Each number is 200 + 20 x the weight over its row's rms, rounded and kept within 0 to 999. Layers, rows and columns count from 0. The size before them is the row's rms in percent of the matrix's.

# down: layer 9 MLP down (transposed), 768x192, rms 0.25, rows 248-283, columns 96-191
# up: layer 9 MLP up, 768x192, rms 0.255, rows 249-284, columns 96-191
down248,105,230,185,210,226,201,200,209,182,228,217,234,201,190,226,183,175,209,178,206,209,181,181,225,210,236,208,199,187,185,178,243,240,216,195,206,186,214,208,174,162,178,164,162,230,206,196,175,217,195,214,242,187,203,221,207,200,169,173,207,228,205,198,195,199,198,158,165,225,175,196,195,208,190,207,202,207,222,212,196,175,176,176,214,195,160,212,173,219,219,221,195,219,188,184,192,192
up249,091,209,235,230,217,152,195,223,216,191,192,234,179,223,224,179,183,194,177,232,172,213,184,176,196,208,180,219,198,189,207,232,186,197,202,166,192,181,240,218,214,179,196,172,221,201,204,209,198,210,206,204,202,191,251,211,205,217,182,206,229,197,187,215,168,186,162,188,190,245,209,237,215,195,177,226,191,195,201,191,177,201,178,190,194,198,180,188,193,177,223,225,226,154,198,173,215
down249,081,206,189,208,260,182,227,186,200,218,196,213,230,173,203,200,198,222,194,162,158,199,204,234,211,223,172,172,188,182,174,190,182,234,204,233,220,182,207,238,197,199,157,189,213,212,151,180,187,196,212,186,217,210,198,196,172,219,234,210,211,213,207,204,196,188,185,220,237,204,215,162,202,201,221,209,191,215,195,236,202,202,154,205,198,176,193,191,183,200,171,186,232,209,213,199,177
up250,095,217,193,178,183,217,189,198,227,212,221,194,193,207,224,201,198,194,176,186,227,193,189,203,187,200,214,237,195,207,192,198,181,198,218,196,183,186,213,217,216,218,201,188,199,215,195,180,183,212,208,205,197,200,214,193,201,190,210,178,192,200,228,201,171,196,235,197,177,173,182,198,191,191,190,233,207,189,220,230,251,188,201,199,212,214,189,180,171,169,157,250,215,220,224,249,180
down250,096,152,170,167,181,183,163,192,182,200,212,191,198,187,206,246,206,205,215,182,168,192,234,196,192,218,201,202,191,208,217,172,196,181,190,166,198,191,190,202,200,186,172,191,233,187,198,187,193,229,189,234,202,201,194,209,203,206,227,169,151,215,225,157,198,223,201,207,162,200,177,174,206,204,228,170,188,218,186,213,210,171,140,201,211,227,187,218,190,208,199,158,172,212,214,169,231
up251,101,198,169,191,217,190,201,215,225,213,184,204,226,218,177,185,190,197,189,191,219,229,230,205,196,204,215,199,222,184,210,170,195,198,178,195,203,175,201,184,205,206,186,196,207,196,203,207,169,211,153,207,190,223,223,191,198,196,174,197,215,186,180,210,241,174,223,233,190,240,232,234,174,182,217,203,180,193,180,165,174,179,225,194,200,222,217,198,181,234,178,161,177,188,190,202,184
down251,089,186,203,212,163,163,191,148,209,215,191,207,173,218,175,192,207,194,198,197,226,140,189,183,230,197,204,208,200,212,199,207,204,183,227,189,168,193,191,220,197,194,220,238,174,212,198,171,223,170,210,180,217,207,171,207,217,193,258,226,198,261,187,206,144,200,184,200,211,217,189,184,211,192,195,171,204,213,191,191,196,203,211,223,211,182,195,182,243,178,219,181,148,214,169,177,197
up252,091,216,190,219,182,183,205,234,221,173,208,177,179,210,232,228,189,203,214,197,218,242,175,224,196,179,198,169,205,222,181,193,172,186,228,208,202,165,171,213,191,173,202,195,213,185,212,222,194,172,179,210,178,246,231,214,168,210,210,172,210,193,187,204,231,195,177,222,187,192,220,200,201,198,224,232,197,187,185,217,170,186,213,174,225,227,240,193,198,179,224,176,186,205,190,210,192
down252,096,201,213,197,190,194,209,233,185,219,230,204,218,192,198,203,199,178,191,204,183,173,210,188,221,166,236,199,244,180,199,212,174,184,208,207,188,201,215,149,189,203,226,226,196,201,169,200,235,175,186,201,206,174,163,197,160,224,192,194,182,193,173,163,204,186,185,254,191,189,203,195,208,191,212,215,222,153,180,224,197,161,246,177,200,202,204,207,178,201,207,177,200,172,214,166,199
up253,098,203,181,168,201,215,177,204,208,198,200,198,261,191,226,185,196,179,211,191,186,221,200,212,191,215,193,216,222,246,211,179,211,183,193,168,208,202,181,187,218,221,206,189,195,202,209,167,227,204,176,231,215,219,187,168,212,215,202,227,225,217,220,189,192,211,179,225,170,219,187,205,215,188,194,191,212,194,203,194,180,229,192,171,206,189,224,175,173,184,223,232,174,236,198,223,172
down253,100,172,166,204,189,192,169,230,179,207,169,213,233,200,178,212,215,189,197,199,194,181,195,202,231,186,165,236,174,177,179,194,188,214,212,202,159,196,170,188,203,221,203,224,226,217,220,212,194,226,227,191,203,187,168,216,194,167,175,205,207,167,162,187,183,179,195,206,223,185,197,177,183,197,209,216,199,189,185,186,203,219,248,181,218,190,218,182,189,222,235,178,180,214,208,203,194
up254,096,211,183,202,197,218,230,206,177,188,192,219,240,243,214,182,207,197,208,161,208,194,198,190,236,225,195,210,183,249,184,195,208,206,206,183,206,150,168,232,173,219,176,171,229,200,172,174,164,203,155,192,181,228,228,197,179,263,235,211,202,189,189,192,215,188,186,185,186,231,189,182,188,195,201,184,242,187,214,196,190,202,229,233,194,175,188,217,216,210,232,218,175,193,171,208,181
down254,108,190,186,205,190,210,202,208,197,217,199,208,168,170,229,185,214,231,150,223,218,221,216,237,202,194,183,189,200,215,208,183,198,199,220,163,222,198,161,199,190,188,194,190,203,186,165,203,208,163,169,221,200,173,199,207,184,180,197,245,203,243,179,193,233,200,205,219,192,180,199,205,192,243,170,223,224,174,186,217,213,208,189,208,213,210,165,185,220,209,171,203,203,170,215,161,212
up255,103,211,198,186,175,227,225,222,162,207,197,219,220,162,220,196,235,197,201,214,234,210,200,185,179,223,179,185,222,186,210,233,187,226,238,200,164,212,224,192,164,226,186,140,202,206,218,214,214,208,211,217,221,177,179,204,209,205,257,187,178,202,200,182,206,212,156,180,205,175,180,211,185,182,217,197,214,175,203,210,166,213,210,208,219,209,204,216,183,180,196,209,210,202,212,224,216
down255,104,191,228,160,191,206,218,192,146,215,202,222,198,191,220,171,163,168,222,202,212,218,197,169,174,190,198,189,195,214,191,214,212,178,207,214,187,188,213,232,193,208,188,197,212,182,178,238,191,230,190,206,252,184,183,189,235,165,170,209,224,246,200,210,221,162,182,188,203,153,205,230,220,190,182,231,192,229,224,235,192,201,197,194,212,239,172,197,189,203,197,198,195,205,203,157,238
up256,104,199,167,215,206,165,235,175,170,217,198,214,190,212,163,179,184,203,188,221,205,203,197,234,182,152,239,196,183,236,198,220,191,186,165,212,157,193,202,209,210,220,169,225,189,221,246,209,208,201,200,200,210,201,197,200,200,214,177,202,188,188,170,180,193,215,178,211,163,191,188,179,202,194,209,190,201,219,205,210,217,220,199,247,156,203,179,247,196,203,201,186,213,191,175,192,177
down256,102,195,194,214,183,224,196,187,199,220,187,163,235,200,230,204,228,222,214,208,197,210,231,184,228,220,214,167,197,179,219,179,213,201,223,196,184,220,187,206,190,202,192,192,224,182,169,200,229,212,196,185,202,207,202,197,177,234,190,175,214,189,224,188,212,199,254,205,195,196,188,189,187,191,229,202,175,198,189,206,210,182,212,191,229,195,233,239,227,204,193,178,225,239,203,160,202
up257,091,193,124,197,248,228,226,163,206,194,230,219,212,189,185,208,189,192,176,174,190,228,216,182,249,186,241,206,203,211,208,233,195,186,204,201,177,226,180,193,190,233,167,210,178,202,211,201,206,176,188,190,204,207,193,191,173,205,207,206,216,186,174,159,200,196,213,194,193,216,224,199,206,195,243,194,210,203,224,187,187,171,199,213,210,197,161,195,160,206,207,234,196,196,181,171,206
down257,090,176,206,199,219,226,201,217,192,168,163,199,205,232,205,202,206,197,171,185,224,172,195,197,202,249,206,215,174,206,187,186,175,199,187,208,199,196,163,165,232,213,199,165,213,201,221,217,179,200,201,204,179,200,233,205,199,223,178,213,187,192,200,167,194,203,195,192,233,189,208,188,189,247,188,156,199,186,211,198,213,224,202,192,200,206,185,200,184,202,231,197,181,209,209,208,177
up258,097,202,194,173,181,240,243,180,187,203,188,232,201,175,206,191,235,212,230,212,210,195,200,201,189,211,207,176,184,239,196,211,216,211,166,210,209,197,208,165,164,209,180,196,243,210,201,218,205,202,201,186,177,232,185,202,246,218,150,203,201,202,204,153,219,184,195,175,199,155,185,201,199,197,216,191,219,176,233,192,187,206,200,217,193,176,210,202,191,168,211,227,221,208,190,207,193
down258,086,176,191,206,187,227,185,209,139,178,225,241,183,199,189,163,185,215,195,212,189,231,222,181,193,187,210,205,174,207,203,187,194,208,205,184,181,195,200,216,206,194,197,202,163,166,187,181,218,199,180,206,219,225,188,201,196,193,210,205,207,219,207,213,210,193,196,213,219,242,183,197,184,220,193,202,179,197,182,185,216,220,158,219,154,201,191,226,208,213,192,149,168,237,204,197,181
up259,105,213,203,198,169,184,210,204,184,178,232,162,198,228,206,191,195,221,218,226,250,190,186,219,168,223,180,193,186,169,218,198,190,187,226,222,176,248,171,241,197,203,184,203,200,176,200,200,215,205,217,211,195,210,199,207,223,224,147,170,222,213,188,166,185,173,253,152,208,196,204,208,221,207,185,209,220,196,200,190,218,188,209,228,220,188,233,206,206,209,183,214,214,181,211,195,227
down259,101,214,197,192,200,186,225,178,231,188,188,174,203,197,187,186,249,191,184,178,233,242,187,214,200,192,225,182,202,165,197,219,207,208,200,203,196,194,165,194,221,177,218,174,214,181,156,202,170,212,177,219,175,194,216,221,174,188,187,189,183,191,193,222,205,203,200,173,177,197,217,228,188,224,207,236,190,236,233,194,208,196,206,192,181,229,193,160,207,216,192,194,209,193,187,179,192
up260,089,207,183,178,201,214,205,193,181,204,186,184,212,198,205,210,186,185,160,196,223,221,233,241,176,168,204,188,226,159,212,202,220,208,206,230,222,198,185,217,187,218,213,212,196,212,218,137,224,209,213,199,238,188,225,189,187,209,185,198,216,161,204,181,204,228,189,195,207,234,210,212,198,192,225,177,159,204,243,190,196,216,187,210,190,207,207,189,185,202,199,226,207,198,227,190,196
down260,092,201,238,214,182,185,196,200,180,175,186,209,230,208,198,194,212,193,228,198,178,224,180,172,210,178,206,185,216,198,189,176,160,217,204,221,192,217,184,199,190,199,183,194,176,190,182,183,202,186,188,205,219,177,250,203,157,197,171,188,186,191,188,211,193,238,243,200,218,201,193,192,196,223,212,210,210,191,175,233,189,199,233,216,187,228,205,189,178,198,176,238,225,197,181,204,196
up261,115,211,199,195,195,163,189,205,249,193,185,208,184,205,160,239,191,215,165,192,195,206,192,212,215,226,196,219,183,190,181,219,200,191,213,208,213,201,208,201,230,201,176,205,188,223,190,211,201,214,202,201,190,212,222,207,173,213,171,188,165,217,245,193,215,174,199,187,223,165,220,191,217,194,187,210,207,186,204,182,240,210,218,245,174,195,203,159,232,230,205,192,208,217,212,192,182
down261,115,217,232,220,205,217,208,199,214,204,221,176,240,224,182,209,205,166,182,194,207,170,189,224,244,184,188,212,211,201,188,194,209,197,213,208,198,200,208,215,194,206,212,216,192,189,197,207,216,182,181,188,189,203,214,214,168,198,217,198,193,197,233,214,161,178,184,199,222,189,210,177,232,218,185,235,253,199,186,198,204,198,193,167,237,222,208,189,232,169,193,236,184,194,212,191,204
up262,096,232,190,181,167,223,218,245,223,181,205,172,200,210,161,178,184,235,196,188,221,219,197,171,187,202,205,205,168,190,196,193,213,210,210,211,171,219,232,215,212,189,198,225,175,214,216,235,208,210,185,234,180,208,207,163,174,205,196,198,165,199,175,197,184,202,211,186,200,201,185,219,196,209,170,200,175,206,230,210,204,199,208,218,184,206,216,229,205,195,231,213,205,192,215,226,183
down262,093,189,208,232,197,218,176,218,182,186,202,171,205,206,192,207,177,194,189,200,200,197,195,200,183,189,233,178,239,207,215,224,173,155,198,173,201,195,237,195,233,190,207,196,187,192,194,208,203,223,184,178,208,207,218,216,184,202,219,188,171,211,190,217,193,231,176,174,190,200,215,185,151,203,175,225,197,217,200,207,186,187,222,208,186,215,189,209,185,189,178,243,193,238,201,224,209
up263,108,197,222,194,178,211,201,229,177,229,185,178,200,183,198,192,213,175,251,193,230,212,200,190,220,194,230,180,195,206,195,185,217,186,190,151,201,195,252,202,195,193,184,214,172,211,196,193,236,199,182,199,150,180,191,177,212,197,192,190,190,181,222,224,204,189,190,185,189,179,193,169,174,204,256,221,185,210,203,249,230,204,203,208,203,211,190,173,213,218,194,207,188,209,236,189,214
down263,102,203,211,173,193,211,202,223,221,201,171,192,214,181,174,201,211,206,240,199,185,200,217,195,216,181,192,209,207,231,192,188,216,197,170,231,207,201,179,194,228,190,177,192,217,218,173,216,182,200,201,205,164,168,170,179,179,229,201,222,197,216,217,198,208,204,213,212,182,195,186,172,192,235,217,196,201,226,194,192,189,227,223,178,258,184,211,175,194,205,194,188,196,177,201,214,217
up264,092,210,183,199,192,174,202,204,177,145,175,237,202,207,192,196,186,219,216,176,189,154,206,232,196,190,194,219,210,219,201,195,245,150,205,185,189,174,182,209,196,191,234,206,203,219,230,195,195,195,200,234,200,218,200,207,215,198,218,218,211,181,197,170,172,191,224,201,192,197,190,221,160,176,222,192,178,188,208,189,201,191,192,189,186,214,241,230,183,200,199,235,224,168,218,180,227
down264,099,190,234,220,206,180,214,181,229,239,211,192,213,206,179,197,236,230,203,195,204,207,195,222,194,199,207,191,188,209,205,209,218,214,194,183,192,234,210,185,186,181,185,244,198,152,187,213,194,225,203,210,195,242,182,203,213,175,205,218,197,198,223,223,230,211,197,195,195,187,222,186,214,216,192,208,194,186,201,196,236,215,222,201,230,198,203,200,197,175,197,166,206,216,223,172,214
up265,102,203,208,209,212,238,184,185,226,211,236,190,172,141,215,186,176,191,203,230,227,202,199,232,163,196,201,209,206,217,201,214,195,203,185,193,224,213,221,164,202,196,202,193,199,213,215,186,197,207,183,189,189,203,226,228,202,203,198,204,222,216,203,213,218,177,209,184,197,194,198,231,205,202,200,208,182,211,192,181,211,187,204,187,203,176,208,161,217,212,212,179,205,196,213,181,202
down265,094,172,224,166,182,184,201,173,213,214,224,233,182,230,177,169,198,194,218,206,181,159,200,183,185,204,216,182,194,181,213,226,182,227,206,179,218,208,188,159,173,192,181,212,198,204,183,269,203,183,222,204,206,192,211,196,191,195,199,208,212,197,231,217,196,215,181,219,192,227,203,192,215,187,223,227,181,209,189,220,163,206,198,191,188,222,212,204,190,189,203,184,222,170,185,195,180
up266,106,238,198,165,203,209,186,215,181,179,212,202,218,205,185,191,186,179,193,188,194,204,177,213,248,175,221,214,209,156,234,192,242,205,227,162,177,176,207,227,232,181,170,201,212,186,174,223,185,185,225,172,159,213,182,169,213,208,218,193,216,170,204,212,219,195,212,151,219,190,229,185,202,197,192,227,217,184,225,157,206,186,217,199,208,191,218,189,162,203,233,200,163,166,235,211,192
down266,104,175,231,208,185,211,200,204,170,191,210,195,198,178,171,207,183,198,187,197,217,188,182,190,196,215,206,227,205,215,190,169,239,198,223,203,195,199,243,172,238,177,207,200,180,213,204,204,215,245,203,201,194,196,223,188,239,189,204,160,185,215,201,190,182,185,189,220,144,191,222,225,193,177,187,204,207,199,191,216,199,204,222,202,180,208,178,219,233,200,218,231,228,204,172,215,203
up267,110,180,183,213,183,197,228,193,221,207,164,189,201,173,177,209,203,201,237,221,178,219,182,230,188,223,225,214,161,200,206,211,238,202,193,162,211,197,215,203,169,218,244,212,182,180,191,204,206,194,196,215,209,212,193,202,174,180,209,227,172,198,220,158,150,216,223,208,182,204,230,202,215,180,201,161,192,195,196,209,138,213,192,195,189,217,177,183,208,165,187,228,197,198,205,201,199
down267,105,187,188,220,200,174,219,179,194,233,174,183,197,250,218,190,214,198,186,224,217,200,191,206,177,210,205,185,181,204,203,214,225,184,250,190,174,223,195,203,203,192,181,184,220,176,214,217,188,207,190,180,191,185,189,178,181,221,156,211,215,190,197,201,217,244,200,201,213,240,192,182,221,188,171,214,210,178,191,209,175,158,188,196,221,251,212,194,210,195,204,173,208,202,221,213,214
up268,099,189,186,168,176,209,200,186,194,163,199,241,219,162,179,212,191,224,218,199,232,209,219,202,236,225,176,215,169,209,204,158,203,183,189,172,255,201,203,202,203,217,208,249,201,163,208,208,194,218,204,218,133,208,189,225,192,198,215,168,200,199,192,188,206,219,212,188,188,177,212,215,165,182,217,199,225,190,182,211,209,185,198,198,190,213,253,215,215,213,188,188,210,183,201,192,248
down268,103,199,229,210,220,231,170,176,212,206,181,211,199,177,212,195,200,174,212,192,216,248,188,221,232,157,214,167,176,201,206,186,184,217,215,178,196,208,196,211,211,232,198,191,220,178,219,178,183,192,185,196,150,204,206,218,188,164,189,191,192,216,199,227,242,221,181,190,222,211,196,211,201,222,191,192,186,210,177,224,201,234,217,188,165,183,169,203,202,191,188,204,211,210,197,183,256
up269,093,207,176,200,204,210,209,226,204,189,215,173,205,208,161,199,177,187,234,185,189,257,204,183,216,190,198,201,195,216,227,187,200,168,250,172,161,220,225,206,187,210,194,202,207,237,200,200,177,212,186,176,187,201,215,204,184,204,190,207,189,231,201,240,209,197,163,205,205,169,194,182,221,198,218,208,213,196,198,200,194,183,196,208,199,207,251,186,167,204,208,212,206,199,220,213,217
down269,106,250,192,206,181,193,191,211,171,205,200,223,177,208,188,194,193,177,219,136,199,188,223,179,177,217,200,187,224,195,225,194,191,190,208,189,161,210,220,225,233,203,201,179,189,193,207,215,198,231,223,229,205,243,247,191,215,235,200,210,173,194,185,211,232,204,222,207,218,212,211,182,219,193,200,227,202,192,207,211,144,189,241,181,187,218,199,190,206,169,208,210,194,194,169,207,207
up270,103,188,166,210,225,191,195,192,233,201,204,187,208,152,223,202,192,233,203,225,228,179,225,214,174,203,204,179,210,167,201,204,194,222,222,203,155,178,218,198,195,201,184,215,166,180,196,203,166,184,194,184,196,220,205,201,198,175,216,245,208,213,203,209,198,192,181,183,163,202,193,205,206,207,205,169,205,210,228,194,234,185,219,207,189,187,191,199,250,208,183,218,204,192,203,234,215
down270,100,222,250,227,204,201,166,219,199,160,167,205,219,236,218,195,189,180,215,186,204,202,186,199,191,216,122,210,198,187,206,190,201,211,216,189,180,185,160,172,210,190,171,211,198,203,190,214,205,211,225,154,209,208,177,227,201,210,217,176,190,237,210,215,197,213,193,216,226,202,211,212,182,210,187,183,174,176,196,209,203,197,205,162,205,212,178,225,205,233,228,189,207,198,187,207,190
up271,111,218,233,209,199,176,212,221,205,188,192,213,198,199,180,172,202,203,206,161,154,166,199,191,184,239,185,193,192,233,193,201,194,191,219,184,207,177,196,206,198,182,210,186,219,216,171,175,223,218,198,250,197,194,190,177,177,243,187,174,187,218,196,204,240,178,215,196,197,222,209,174,216,214,211,208,189,168,199,195,170,173,210,188,184,176,196,236,223,206,210,168,201,178,204,213,231
down271,113,197,223,203,228,180,210,197,218,224,199,178,172,191,215,212,169,182,192,217,170,214,192,220,210,204,210,202,163,188,230,214,215,195,203,219,194,172,185,193,205,200,197,167,183,203,196,209,153,215,198,212,171,181,216,216,207,214,171,213,231,201,214,177,194,203,184,220,205,196,203,157,213,222,173,183,210,155,204,170,236,171,206,190,219,189,185,206,225,242,223,208,209,210,219,179,250
up272,106,216,195,211,236,189,192,210,179,225,226,175,212,198,184,205,195,247,189,174,184,186,224,212,225,159,181,228,183,206,212,191,213,204,169,168,213,235,221,194,203,194,232,225,196,199,225,189,203,225,175,208,186,204,169,202,182,209,167,200,192,179,226,206,198,213,201,199,209,212,213,168,171,194,205,230,197,175,223,201,227,197,200,184,189,187,166,233,212,125,221,202,207,253,189,219,203
down272,105,237,210,203,221,196,210,190,160,234,182,183,186,213,160,196,212,193,165,216,183,229,193,192,190,178,210,238,185,157,217,214,192,213,183,210,213,175,199,183,177,201,217,223,203,181,204,205,217,216,202,199,184,177,189,161,187,186,172,204,208,188,195,204,217,216,203,183,178,244,186,209,228,181,225,210,186,204,237,160,186,180,174,193,211,204,185,235,189,181,176,193,189,236,183,219,204
up273,087,188,198,213,189,216,227,192,209,171,174,194,183,168,215,208,178,188,206,225,175,201,199,183,185,217,160,201,177,220,227,188,191,196,183,242,168,169,199,222,217,193,236,202,187,196,219,196,191,225,211,218,215,152,200,207,210,220,187,229,208,228,198,210,165,185,203,222,221,206,196,180,210,189,200,212,195,224,170,220,223,197,182,192,233,154,204,206,178,215,221,208,215,190,207,211,209
down273,097,186,193,228,194,205,213,211,212,193,198,236,196,212,189,219,220,205,237,202,247,198,195,179,211,167,183,236,195,181,177,209,201,200,216,195,208,216,196,191,182,171,181,215,188,208,190,248,197,162,252,188,176,216,207,213,197,197,188,185,209,228,192,200,235,217,220,163,169,168,165,215,210,213,185,213,203,235,213,165,215,209,187,210,185,207,179,163,215,175,212,195,188,217,219,197,179
up274,093,192,208,200,212,187,193,171,200,201,180,227,206,209,198,196,244,211,208,217,184,228,228,189,199,193,163,189,186,174,199,190,210,215,200,217,215,207,146,200,189,186,194,216,212,180,179,206,209,190,224,210,210,165,202,228,191,208,157,216,195,185,149,202,154,201,166,197,201,219,212,227,182,180,206,175,207,208,169,172,150,183,171,201,189,211,228,231,190,202,233,176,223,204,199,237,164
down274,093,207,180,212,189,200,222,216,182,221,222,201,211,203,190,203,187,188,180,181,121,202,194,167,201,202,233,194,220,195,192,194,218,218,231,202,228,145,199,204,194,184,181,183,175,185,185,187,139,205,196,205,208,190,189,203,193,172,191,223,215,204,229,177,196,216,222,186,205,204,209,192,198,200,203,220,194,204,189,201,206,228,158,177,242,196,196,158,224,229,207,165,241,212,218,189,187
up275,096,194,218,167,216,229,186,197,218,207,177,194,201,212,203,244,180,206,209,200,168,211,176,191,212,168,223,195,203,178,214,221,243,162,183,204,188,185,225,222,197,218,188,179,162,199,243,195,190,218,195,221,187,228,211,178,184,212,196,216,194,182,217,202,212,199,210,221,169,178,215,208,194,196,266,187,211,224,226,197,222,208,194,197,213,180,189,227,206,174,207,198,199,177,216,173,197
down275,106,232,188,202,175,181,184,219,230,228,185,207,182,193,167,161,193,205,226,213,172,207,243,218,219,200,211,200,207,205,204,199,211,185,203,206,215,204,181,179,206,200,164,219,187,169,206,202,201,190,201,178,203,209,213,174,194,133,191,181,198,220,155,208,202,203,216,210,204,177,191,168,213,180,179,172,213,187,172,207,139,163,188,225,190,208,207,226,211,197,199,176,204,235,175,192,221
up276,105,211,240,185,227,211,186,200,188,202,157,207,188,211,214,212,225,218,225,157,204,214,225,190,219,208,213,214,230,201,192,221,188,188,164,205,191,202,215,191,202,202,188,160,190,204,221,209,197,196,215,184,185,207,187,214,171,195,165,230,217,209,200,205,190,201,207,239,196,217,182,182,189,185,190,188,210,192,221,198,200,192,198,199,233,182,172,184,211,191,151,166,198,199,186,188,198
down276,100,156,226,184,194,186,180,175,213,195,215,220,190,195,214,197,221,190,204,202,198,204,201,168,177,217,224,226,221,197,205,215,190,184,156,216,227,165,204,218,207,140,175,186,197,194,202,201,213,226,214,182,181,181,200,175,205,213,222,189,215,154,181,199,182,186,197,177,191,191,260,187,222,205,217,227,209,190,170,192,173,231,204,175,196,174,250,194,236,202,184,211,192,201,172,179,240
up277,099,216,211,193,197,188,188,216,221,212,211,208,194,206,202,184,202,197,219,172,189,204,216,249,201,179,201,214,177,200,218,223,224,172,162,198,220,196,206,186,202,184,232,239,225,197,194,240,189,221,223,198,234,243,200,219,205,227,179,196,202,169,212,177,199,197,200,214,210,188,160,201,239,188,234,197,165,210,196,202,189,192,181,187,194,156,208,210,179,211,211,188,192,200,162,185,224
down277,093,184,197,226,236,215,233,187,166,212,194,191,201,197,221,176,222,205,244,172,177,248,213,200,171,200,179,193,171,226,185,205,201,190,219,176,187,198,219,193,206,207,198,181,239,192,197,190,211,209,190,206,218,187,215,163,191,224,210,209,198,200,215,222,186,262,176,219,184,191,214,206,169,196,211,197,228,217,174,177,177,210,202,206,175,220,225,226,221,201,207,179,203,187,166,218,200
up278,088,185,205,158,207,188,183,217,218,231,198,190,195,142,187,232,224,220,213,184,169,222,162,196,171,201,193,211,209,246,192,206,198,200,207,203,207,182,213,204,179,181,204,199,202,194,193,190,203,229,200,178,177,163,201,172,173,226,216,190,198,192,189,178,180,203,161,189,207,177,200,181,194,229,234,184,182,225,194,210,225,195,227,223,190,202,191,205,219,228,183,189,206,204,177,157,213
down278,087,207,211,189,233,207,192,208,176,211,177,194,238,175,216,231,201,199,170,201,184,212,229,188,218,237,202,182,188,160,212,207,189,210,183,262,198,198,163,210,211,203,199,180,209,187,176,163,174,198,217,175,175,195,227,241,164,219,195,173,239,209,169,221,211,240,197,195,178,196,191,197,213,213,199,173,209,198,224,238,200,188,174,211,226,208,209,219,205,202,214,204,223,192,214,211,202
up279,096,198,171,199,161,204,242,214,205,210,169,196,206,207,210,191,199,184,166,214,220,204,195,214,201,251,233,180,211,200,215,172,187,190,214,188,244,172,190,167,215,209,219,198,217,212,214,201,179,195,199,208,167,161,210,165,180,196,211,204,206,189,200,200,226,191,210,186,200,180,206,209,198,179,182,233,186,195,191,195,198,212,168,202,225,218,216,170,228,183,251,230,195,188,218,195,215
down279,094,234,173,198,228,213,220,200,164,219,228,222,178,198,221,186,206,209,192,229,176,196,228,207,204,206,201,198,215,210,225,231,203,184,232,224,220,209,192,198,172,187,190,148,228,201,171,209,175,154,235,162,225,192,193,181,181,210,218,207,190,204,212,204,170,194,234,193,205,172,213,196,203,178,224,170,183,201,191,194,187,152,196,226,247,216,203,214,203,207,168,210,180,182,206,213,215
up280,106,222,198,208,205,197,166,183,184,216,226,208,223,215,192,208,197,211,190,207,196,226,222,191,217,191,208,174,199,222,190,218,209,206,189,206,222,201,203,187,183,193,210,184,223,213,214,205,198,174,224,183,262,184,188,229,201,210,261,191,247,220,216,192,199,198,179,208,174,230,218,202,183,203,189,197,218,213,211,192,194,205,180,187,219,238,223,197,173,188,190,193,174,217,208,202,152
down280,103,173,225,216,217,231,161,232,185,192,186,221,207,192,207,195,195,196,235,190,227,191,179,190,180,210,200,227,236,199,182,206,226,189,174,199,224,185,187,185,202,193,193,192,198,190,190,214,170,167,211,208,224,189,218,219,183,185,187,176,164,183,154,214,194,190,172,192,216,226,244,182,218,199,220,193,184,219,218,212,223,201,190,216,191,210,182,224,186,190,193,210,206,219,200,218,221
up281,107,221,198,201,214,199,182,188,194,172,209,193,219,218,209,208,224,162,199,187,171,203,200,179,203,200,233,182,242,217,196,213,209,198,246,204,198,237,194,211,171,179,212,205,176,203,184,204,184,205,185,220,193,202,186,196,220,167,206,222,177,205,227,188,194,206,195,221,212,168,177,218,179,185,213,182,231,200,216,205,188,193,217,260,195,211,242,194,187,203,219,204,151,181,201,222,196
down281,102,183,194,191,199,163,155,174,173,196,210,189,180,196,214,206,181,201,192,179,178,258,208,222,185,222,212,175,180,180,206,204,198,178,197,190,224,263,208,218,209,209,204,222,212,199,225,214,218,190,199,190,189,258,206,230,179,187,178,222,177,203,210,201,209,193,182,202,189,197,227,206,155,213,217,204,164,229,211,192,205,181,184,181,180,193,157,207,164,228,173,197,171,237,188,197,204
up282,102,202,214,195,207,203,195,215,223,225,192,216,156,190,171,170,192,181,237,178,209,223,200,216,206,198,171,198,214,201,206,176,181,182,174,186,232,185,199,197,213,212,173,185,193,171,190,200,190,234,250,208,190,193,197,163,181,185,221,219,219,204,171,199,217,185,249,212,172,226,175,214,188,177,211,210,210,180,199,182,209,221,200,221,186,178,169,236,186,199,179,179,235,223,199,182,206
down282,102,182,224,227,220,197,201,178,213,194,215,184,183,201,192,212,199,191,236,199,210,190,165,191,187,210,231,187,203,213,187,169,186,206,245,189,177,232,187,198,184,229,209,201,164,216,184,187,190,159,203,249,173,172,185,208,200,198,225,203,195,210,208,229,198,187,181,187,203,201,204,227,186,232,167,239,235,184,192,178,228,251,234,194,229,216,191,226,210,186,212,187,198,186,212,138,190
up283,102,173,203,208,215,229,193,192,186,229,237,186,216,210,207,193,181,184,169,209,197,184,200,209,193,174,165,173,198,210,196,235,216,214,206,200,189,157,167,215,172,227,230,205,173,211,211,185,174,171,193,227,186,199,223,182,188,190,175,184,213,234,202,198,231,177,163,201,214,194,216,209,194,166,203,194,237,171,246,198,199,209,154,203,212,165,238,247,209,197,255,181,214,198,181,196,241
down283,106,163,185,185,180,199,208,187,201,194,193,187,194,199,191,171,214,186,214,209,235,152,210,209,129,213,209,227,196,219,188,193,180,197,197,239,184,203,168,162,196,199,144,250,206,175,199,209,219,210,188,229,184,188,192,179,202,228,193,195,196,179,214,169,223,195,163,214,204,199,222,230,208,199,181,209,169,180,188,188,198,188,210,197,196,242,197,200,202,221,171,189,199,194,216,192,214
up284,104,210,183,196,194,207,236,178,175,188,170,181,207,205,215,180,194,187,208,192,218,200,196,222,186,215,174,193,205,187,199,224,216,193,204,214,186,251,184,216,210,198,203,199,213,231,218,190,183,199,209,220,188,166,200,179,193,227,163,183,202,194,179,219,238,209,235,190,154,216,206,227,211,156,206,188,245,191,188,197,184,201,233,214,211,170,218,205,168,220,209,214,199,202,190,198,166